Weights of a small transformer language model.
Size: 14 layers, width 160, MLP 640 GELU.
Architecture: LayerNorm before each block, rotary positions, biases, tied embeddings, attention and MLP in parallel, capped logits.
Training: a variant of Adam for these matrices, 370M tokens, 5645 steps.
Each number is 500 + 25 x the weight over its row's rms, rounded and kept within 0 to 999. Layers, rows and columns count from 0. Numbers have three digits each. The size before them is the row's rms in percent of the matrix's.

# layer 8 attention value, 160x160, rms 0.0855, rows 32-95, columns 64-95
091:484528467446517456506478529444484507503442480496485510463487473487481528529493499498515547551484
073:503490499467470475540494532499505500505505490499499525465477491512502506481466466470519438467543
079:461518470537493509539534449523487543527549489484501494471478548509497492523453524522492497485510
076:486457466493464522454517449488516453473436516519552510477502514502490526470527512475530464464526
082:483490534523525488479505490433492515482483527527471482469450470496516502463495522484522523530480
080:480491475520485494552482453479500466493475509487467504491550511518445515487484489535520511521530
074:507498457484482500495527488521549489480558496464558487475537514499485465499497531496456513491502
073:507490484525505521501515526470498479507534501526498507467542459465485518472512511479507514436484
074:519521568495493507447493510526498521549509517526481498522499489491475481499541465533513473463485
079:491516522504503507510542494506475514500559535527465500491473520500462522537498498510501495513514
085:519510501551505462541541497474501579514558487510516511487521476507455498532487528495479521547485
087:469521428486524483504473490530517492506527496469508508482531522508478519477508467491487519545484
084:460510488470517523503500502525526496502514517518514494526476521501537493454502495536499439472532
085:481499523443494500514473523529501467473522480505505498503508499508501528504519492508502501464492
079:539494474463476530482482548518502477508532511518488497486525501505515513453500514498509509496483
081:490541503536517527503501488492522525512549517541472504503505511474482471480484487506535507534509
079:508512467514494504455486496496482504503546521511511495467496527484524545523536531513503522487467
084:504508512544484454499471493527490502463484513511491502521506471505447540452467456482491489502502
073:508469503491504496543529494491498527501511482493470494472462576506452463535489510458484538515494
082:514489518470488521522486513567480501541584474485513516504470532498523499479474505521515496496504
076:521504514487493520546501533442510518452510526504497504461523496499482508459520510454443561532483
075:504515496501493490540492498522518461445517550491499484524501469496501561493530509462475468460563
075:510513489499514475563510512497520530501560487547532491539480483504527444520489522498495515492494
084:497534524535442465490505471549505462461483496458523490490493485476487488470483535532475488501509
077:526504512496500506541515531521512504448487473494528504539498495497510473491516512476486505522495
086:494526528440484491449495498485508505471511503520522490467478462482475500473498493502558498523490
081:492492478536497455538530464512501503517508523512498489480487510509478487487496495498455501507513
081:478519533498484519498495454484496495465481534515487504476502502490460551488473534522516502458503
072:498488460473502477534515508558515512511545465467518497497514549525510475539503498474479514521505
079:480486529493488496518481488498531498482461476462546505474526513503482483462488489495500494527475
081:467533448451503488477477504549464505469457534476452493510507447520547490498513481490528539547532
081:543491467485491511551468462517529454513517512504485508520462551525492502506457496530523483453517
077:511497521500509504512496457521495485538476525499518501474488510485509484495495450452466477471513
084:532477520497513472504456513505481515481497504513517496512491493480487533516505513468491517493507
082:500481539510465532519508543486481551494504499476510494492493496504524512456541523552516508495468
075:469498495522533520541511526488512497540497475487507520493492491493472487493500459524540495502487
092:536532453543511498450483513496490516485475502504476500515487522524512495516486503486468523467500
074:505503484500498473489483493474497501525480491458491509553495541496499483495494555502498494480492
076:490494547534513511500512504499504493532491502523495513459470516485463499521489488527525506507491
093:473497470473470504458489543503503456502504497518492501496526513491524508459443512489489491472516
078:508507556476464538494511471494517508497496519516516512506504500508469534517475493505505513476505
077:481501500502487484506453550490502523498489480513518498522445481467478459439510516497526520449515
091:531467580532532501501503512519516514554499514531527516491448520497443471522507486467480459456527
079:462476543497520513558497529478496517507544511505490481490478506508500479496542524493521515461497
092:519475533557477497550503508454485499526483519525530492497500489483455468483449509479510491530508
089:481495468497524486536498528529497530472490483500476493488466505519529459481506520535477509526496
083:509489538476499541473514511478500551522551500483549486469492512515515477478495512552507523495518
080:489514520526532484541488475515510479487480508526524494483462496491456480491459510500562461524485
078:490504476510509510451492532482519475488497484493500496498510489499558490502482443454464504490493
082:486505595466540544488516532497500491542521542496463489495510474501474541545496471452537483489502
078:482474536500490500525486568537465519502504492514498506512460510477459452476478509499513540477532
079:536500498500511490461487477513500474483483492476536496517549511505523576499497483515488577493435
067:493511458506431495461493545515538503535495487506467494465545477496523465483490500516514537503523
084:518496477495471505439505470513486484553503476538534515516514496491486561518493474501494498538491
080:480500465479523449522476469489511492464466500524464511461503519521545426528471514473468479547508
084:489518448466494509460494473476499511448517508510473486502455512521455525493491504503538468501483
092:505500591508506512535508477465496501488513521494487502468524457468454465510512493474570513473487
076:489479498462479505534489492526499510516471493483553499482518511495486466467493509522460493458457
077:481522553470526484475518507462511456517506508520470514467521490528525487538468503509514516485504
090:493499495482513489502473469522493504445457446530508495482499500481552507474539506494529483566508
086:532505533442457466478521549517500524459486476518497492525497483476460480509546515510466521486519
072:518500493483495431498467492494513460505485482534526499523474504491505520497523491476515486540503
080:526504527482441503505512510466498550480525543512499489485433515503474473513480543509462515452499
080:507501511528521514533518485457500497476488461510478503473497508488557522502469522513530517438489
# layer 8 attention output (transposed), 160x160, rms 0.0882, rows 32-95, columns 64-95
091:463461524540508499513531529530520470507507523517502484532503519480502502490495468507521498482527
067:538479487516508494490529509497459503463452498527519453522517540516491469513507520477537511503505
073:517513496444519486462487494493536488458501548496509502532514454514462471499500501483512462503453
067:508489502473523513550501533458464537507508475445468510509518469521527471542524476517502519500513
084:501533411478512541460503531575524529493494469472504501503498566513461510497553462509507510475522
078:490543514455507494496503502534478514506523472492552490500473492483521516484513566481480499435462
076:482476507485540519478496508518494503486522554480460522536499435482523504490491504536509458513511
070:503500556497459456466494456484492495530488508447511534523509517483503503510476503552486535537507
066:496467428508469491506498434504481481493510483539520514486488506502539525485508520467487496526493
070:504490528501521480530463485480518462509479497470517537494489523456473468481520509474472500524518
082:479474474447484505487469480536467474512516489543505505535507516477515460503537498525545485456465
078:481479535497495476502515482499513465491534528471541501479481439448549473502536528536488484459499
079:597461510512475512491517489512499518473505517486519460477502471493502488541486468476463507525485
081:497490502540478471513538487471503493515483504524543502535464503481526505521482531496486499533531
073:501480497496487510524477478496472533465489502481524475503488523550564468500489530524499467488506
080:503507515495485475518487512493460496481464435483533457493516510538541503508499508489469507487494
075:483513554471503488508492496484512491488485489520541530524454479476492536487484497490481519526516
084:483478456462511540518532504520479505485514457514502511478497537517513443519562526486526505471513
070:456556509522523464468451526509463476495471504517508485552559472526498511473523503523534480516479
074:499520494516530453473503432425538491488476531502497484482474475504480462533492498530511492526505
074:509508537517526485476490521549505500534486456496481507574468529518522492527498522508540489485499
068:537483539492520510476531529454499548545470497496509550501512525467465468509485487523486503529506
074:494513552485456512476467482518440495531467476496474476522518500514529529462500478561480467531485
083:538465443494567527505495526491519552477500526505484521530503503501496509534498514460533497455474
067:473463481524533497469479531506443523521491499523451540480516493472507485517547490504516454507482
081:480466455529515500509506523516481498508485479508469529520480531497509531511520457480503540505511
078:485532471481528523485479524534503559487518488517496498513481493513497537480514492504545493490463
077:511465502473504481494491523520505546529518488520538523565507480519502471549521505413542513517495
068:494484510499507500496496502467453494537479544504491495492498476482493556469488494503501474510479
076:540484465501498498510502522525462502475522488528473495543465484516517531504521531462484495467503
075:489489534516529487542523512458565493522507496471495525493469519448475517484520513464511528439492
071:443490548471487483511505525478475492483476536496512509486554481472517462484523489492490524512468
081:505505535464463518495468520471479535514472489517476510484477501497495479497502506510475496486504
086:501497433515496486470491498523541542504505465489500520507490532520492473540489507543533501494504
084:548543478508514485480459494454524511506502504519507476464492495482444525524486463503515530459482
079:530489504512516527484461534493474555531497507489457463483451488529512487508497500536492531505531
100:508477510537478478511527498532499497490482494468524480489479559532497495518489538487442473542520
077:523513451508526524506513523462520492476515506499510531511508465504521483494506480508456460559492
078:535535469495492466485497549476484489540490493502480502541501485531508509528528488488505534476543
091:443491505517524534519442495470511508499495517498534540527494485466483500484509496522514468523507
074:536520487492512492481542513494509476541504496495471534501472496534534475465506511529517512511519
076:495521472522502519523464485485550489489522480479500517463483530491469502508491517491499545522491
089:497504474515517528493499527527502501538519483458511475499491503512515522502507475516490516537528
080:504540492483511519512458509457540520512499477513453492468491528513465501499485527538489526497508
088:524481500505492509505506511517513549508518495497515489508500490469459540498548512442511495513508
087:432503505545497524530490530508486451472501508513515532502514515448492510518496508491504529477477
078:477530464495482484450471504501502505501484499484472497486460550515494520507489498586527532484480
076:503515483474496475533472457461530511471489500461495475480515474504507511472521512514520459492513
077:477490543527502495517552476541473496549511514520509482521474520505490473479466520474516480463512
079:498494468483555508476465512531521528516515474484522462478469506536462501465476481557549488525501
075:479510457511508522482467499504534507505509460477513514489471509521495516511492500506540495547526
074:444498490520513527503490513532503544518463515513480545451437543516478455534498503532545477473489
065:521454511501462464499488486444520492456450493510524482501507474502490526499472497513479537489471
080:479492500509498460486539518477499518505540525486487503471493528514511501512488498536483491483545
082:505485490520450523520545515530513475499466484528519532563535492491504494458503497491494499497494
081:514481492497475522523469455551465481480467468495509525525541497516530494479486497502468479507510
082:519526472516529520515505498477486511523521514457533529470496482484501527491503490500497478507476
071:483535507469522534484533499476556498537503525502456520502477513465513512517499488514521512468519
076:493510549510498496525521497478504485515528530480543501465464456501479518501522505517464501506461
091:487471490458481539468485522501465478487484482502514534510536522461483526503499457486521515453511
082:512478489517484488460509487520481476473523469520499546464495530469490476505517486512574475520511
071:474490516483476486484478484520501500470509475520503507471516492495483503476486493483500526528479
082:501536513483487512501484495509492484493519460481491543532512502500505516485502543512485443519517
074:496476493478452488520488546506509509526500515444476523519486519517451498507536468471511513530490
# layer 8 attention query, 160x160, rms 0.0992, rows 64-95, columns 64-95
087:509507499536523533502472522508474536489510512499461466506490483524511547504504474484494495477541
065:497511525475501516453502555488509577459499511496495493473517496491526496531539528582507512517474
112:498481541492467476498521525505507477481473492484473531524484510516508483458518506492467521500489
113:522514550511513521506505513486479508511476495479485542485448488499505484514512536454488543441482
201:486501520536503512525511538516513450481470488472503546501492505497462516493521486468461465544480
087:512476510489468502477479460438499505519506503546452503515522491485525494522480511481500522407543
091:471489489491464560466451493542526453442504478508473491486490503534505476496469509501513502570516
088:515492442503482472501477522498529511449489513502523529505487513532507576515449518469525476479535
099:498521528484456480530479454497485498483537546515474505516542474500546502492475511508490474485479
098:521539476482502482509479475516525478505500515490483525492527503525516514490470518491541495513489
093:533464521521526500514515522519497505493513527512531508474474512490473496506451506495487484498458
086:503484520517552506515517496513517534490506523491475482509477484507491520477509467455455507485552
091:516549445482507502485482516468478516505526497488524483488508452510508550549514482494568491485519
088:498453495481499493473535515491508515512491505524521515512553475472535473479524516519550484486475
096:493487484485497518461530508575475529493492475525567497530551500495519461529519489498532506505516
089:479491494525495541515467497493479492540446471499453498442482528508483493532459544512495513539491
098:486538477505556513503536505464498514503554530507544491538472462494480494510525470492534508426473
089:500528439501487526534489516489460529490509523496467474518525470499488471509469467527500552475497
091:451518450502476494531506486448525487536495478472529485501469496494542502528476467525495511495516
087:503501472484464520475504492480547448482509502460484545530504547484503525520498525472457479508474
089:460476491508466457509488484466535464491459495522504523508519483492529567555509483447490499462507
096:492459476470484475509540508486530534489470511478499520519494539500489486537464489474488476465528
086:477493511485461521499467514518485465546483497523467506491484540483485491494519463504472489542477
096:497498499519534495538560505520500540481504514525512503518519511510492515501513477475485516544527
092:534461500503489519487492478489475518518497481509543486487548531560470497449519483504494479496543
098:513465546467468487495507506489428499524484534504526516451530481481507506475501480500515475506507
088:542473496454468508477517487536515504505515491487528528474485533454519465501540540483498470499512
084:473422526563521468510486494469461529507471501469522477510500489510481488535496517503470512475516
088:509504510513474546511473496523506525524512496545467491469489458470463461485563490501460498525511
087:508546511501482469488494487524510484434495491481494531545514513495472473535510527455460505484497
098:505496479492490497529525468501487511467478483533525484490500505481521477563494492503526512518504
092:519548494523507467529527504528530571521536490518486484498505502510507508521448476549476492506516
# layer 8 attention key, 160x160, rms 0.0928, rows 64-95, columns 64-95
081:461473492503470533479495502478500465521525505500506517519548508487537518494515481504471484552469
084:504456493502490484451495499458490516496514457497500521493504493543483521517448509479496486493502
134:466560476541495509534505482487577485500521500514445550540500518517567487479489475457503527459518
074:485504499519475507509490473510490451494431507498520484532505516533475457444517496523464501556513
076:510507535490467504467523491480533484506457447496503561514513522509528503501477542517511524491506
153:521452502496514524504477501502430532491508533493531436485491462480444495512541476498483484511495
092:473512496533516490500528517530516502466488456484492530522510508466492516438471439550487484471479
079:526502527508501531444500482500485506523485460498484490515548498510493542548501522492491475500545
096:489478486519495506486444482495497461495497495526507521470504505495501521472453488510488507538483
101:561527484526516508460491516501492493476512450505496504530512501519523517488464510548511486536490
087:546494481500483487494470509473509495519500465543505499510502504487501506501503535501522503518507
093:543576474475519495500495493476507547496475517500468451491516516518513506470490513483521510541533
091:485474500488482513471495486550483501530509516498487505500519511536476505534477518485498459494509
086:479516486469528497535486519519489488438523542540510483507496496492522443570522439470497519515463
095:519466512522457511490504508519494444532496468527525507524521470471490478550528503485540469428482
092:474500515538475485506527482514477516480517492484502511541530476492481470481504558522461529455486
097:542494498458544462476477520487520509500518515504495464465499504486523523509503487462531485520532
092:475496497466462493487502521513488513493483500478489488507515489479495521474471499518513492524509
090:548536517506538511483489472486481533507497507489488473489506530478514532496478498496496478501493
088:534508517543487506486490530502520498478500484466506494470488481465447522515509481544442540521513
092:495500483509514532458496499508511529523522537482500556486511507555480478527506512474482467523485
093:539475510487487503503498501516483530486488518470499509540490497479510500535569497501471487473540
086:458479550522457485497502509516512498495489464490502508527503460467511478485527505524450530478459
097:478489502499477493524525524468477511513469522517505467481494490512510501486519488499474526504503
091:525536479501517484495500456461535482496494523515486474523473482495541494541509495483486514485525
096:503450563522467538494521493499557480518489485526493530510511521512524482518490511522451522463500
086:557453516532498551480511562503460502491540449522521489490511507493526518578544528500514491484527
084:497512462483477490451482486492496461517457503464536527491465476490497501484491527500531459512513
088:504516507407523494485504479513508499483494544494536476480487508497488487455521523483515518524488
087:537457524503526528458525508505484478496494481519536508476497496476435496497500482488473507530520
100:506429484523455510523503534528482511535478492516558493537542509510538498471519510480508447493493
093:496517519523512524529478512480479521526474487507487451500525497465490554493495519494536531496511